From a checkpoint of a small transformer trained on Wikipedia.
Architecture: gated attention, learned residual scales.
Training: a variant of Muon for these matrices, 8521 steps.
Each number is 200 + 30 x the weight over its row's rms, rounded and kept within 0 to 999. Layers, rows and columns count from 0. The size before them is the row's rms in percent of the matrix's.

# layer 3 MLP down, 64x256, rms 0.134, rows 49-63, columns 0-63
096,115,194,209,195,156,196,196,226,270,208,204,198,152,237,165,253,205,206,219,222,228,215,234,177,229,234,143,231,227,162,172,274,164,256,214,174,224,174,143,190,153,225,216,155,235,237,197,189,170,157,190,145,224,203,172,157,161,240,191,189,160,191,196,217
084,222,153,170,230,155,201,225,170,186,88,234,199,260,211,194,200,225,196,218,211,180,196,170,163,172,193,186,205,198,193,199,256,242,176,205,244,247,154,221,226,192,211,232,203,218,194,180,237,207,159,145,215,232,231,166,172,156,240,223,150,208,215,211,189
108,243,199,201,197,264,186,226,204,163,188,221,199,211,206,227,203,223,240,180,202,185,205,269,221,247,219,234,223,175,188,230,184,209,173,199,232,142,241,222,179,215,244,181,215,220,199,174,235,182,189,145,179,276,177,151,168,178,204,188,167,189,198,211,173
101,207,193,194,187,192,203,202,190,174,182,182,209,112,196,204,180,208,218,150,132,228,185,197,179,240,202,204,225,193,167,183,180,202,184,186,142,146,222,129,161,163,154,222,167,182,199,246,174,185,185,116,204,207,177,189,265,203,136,177,182,172,166,171,218
093,216,218,205,206,215,198,157,180,222,267,191,214,203,198,182,230,184,265,232,257,188,202,190,179,225,214,192,159,185,217,178,164,202,253,246,244,251,195,162,220,224,216,247,188,223,201,151,182,228,245,176,210,198,221,189,212,202,265,228,199,200,192,200,211
097,227,168,243,205,150,181,255,193,225,191,220,143,225,222,207,189,219,196,173,179,215,210,169,210,210,172,158,163,191,203,259,240,233,147,198,181,170,201,205,198,184,250,195,162,184,218,210,220,200,252,243,213,176,217,150,200,247,198,189,227,224,193,157,237
098,166,205,219,183,179,215,245,183,206,172,160,199,195,171,157,218,233,181,193,191,205,179,255,171,182,226,175,138,193,285,227,132,221,260,188,174,217,160,145,148,164,220,199,217,184,207,228,184,184,165,233,191,187,156,177,184,182,173,200,180,184,247,211,221
096,227,223,200,195,261,207,140,247,255,240,145,218,252,132,208,235,176,175,221,183,225,142,190,213,195,199,228,199,235,185,151,240,197,189,188,262,212,225,222,242,152,199,234,215,153,155,223,200,224,228,176,137,202,176,199,213,227,208,141,168,187,224,170,213
096,139,175,186,181,219,201,193,186,139,242,147,161,183,116,156,188,167,193,150,192,233,198,163,243,123,256,174,138,208,256,270,207,272,208,183,155,179,144,177,161,133,156,207,210,236,177,202,199,228,207,165,190,206,196,243,183,231,144,191,202,214,218,199,184
096,193,232,291,253,205,170,185,250,245,204,248,246,223,165,202,217,240,189,215,208,214,188,255,222,159,200,172,261,211,210,169,201,231,211,148,216,195,225,157,183,206,252,254,223,226,193,187,212,202,154,162,205,192,206,208,152,205,134,196,140,217,203,197,212
102,188,231,229,221,234,201,165,182,207,265,216,243,238,173,233,209,211,157,207,200,204,189,241,219,165,198,204,252,184,192,196,219,220,201,113,168,172,128,188,177,199,203,189,209,229,186,226,230,194,238,225,240,206,194,182,172,233,190,194,182,196,224,175,166
117,222,224,143,179,203,181,235,186,294,106,193,245,189,242,140,207,211,239,206,192,241,225,161,149,193,225,211,208,195,200,196,183,209,215,235,199,204,232,173,261,168,185,177,229,143,237,212,167,151,202,241,240,240,193,248,200,228,226,218,239,134,186,266,177
098,220,170,207,177,249,201,169,205,153,176,244,184,264,214,245,190,198,135,187,186,157,244,192,184,194,159,190,218,213,192,184,187,155,201,202,226,233,171,277,264,180,162,183,251,152,192,185,185,209,230,203,173,141,192,186,211,198,223,223,211,175,181,166,225
095,184,143,240,186,208,177,220,202,210,200,218,225,250,215,199,182,178,169,223,120,139,198,143,176,190,219,184,205,246,213,187,224,148,249,235,222,175,185,239,156,190,212,151,236,139,182,192,201,187,181,227,148,164,177,172,202,168,134,189,187,231,230,185,203
094,197,241,220,211,216,224,192,181,227,232,199,190,201,228,168,203,163,198,92,148,177,143,268,212,234,234,185,204,204,207,237,164,292,218,242,203,205,230,221,202,228,259,206,228,166,183,167,206,260,217,176,246,222,227,186,220,186,176,181,200,210,210,201,183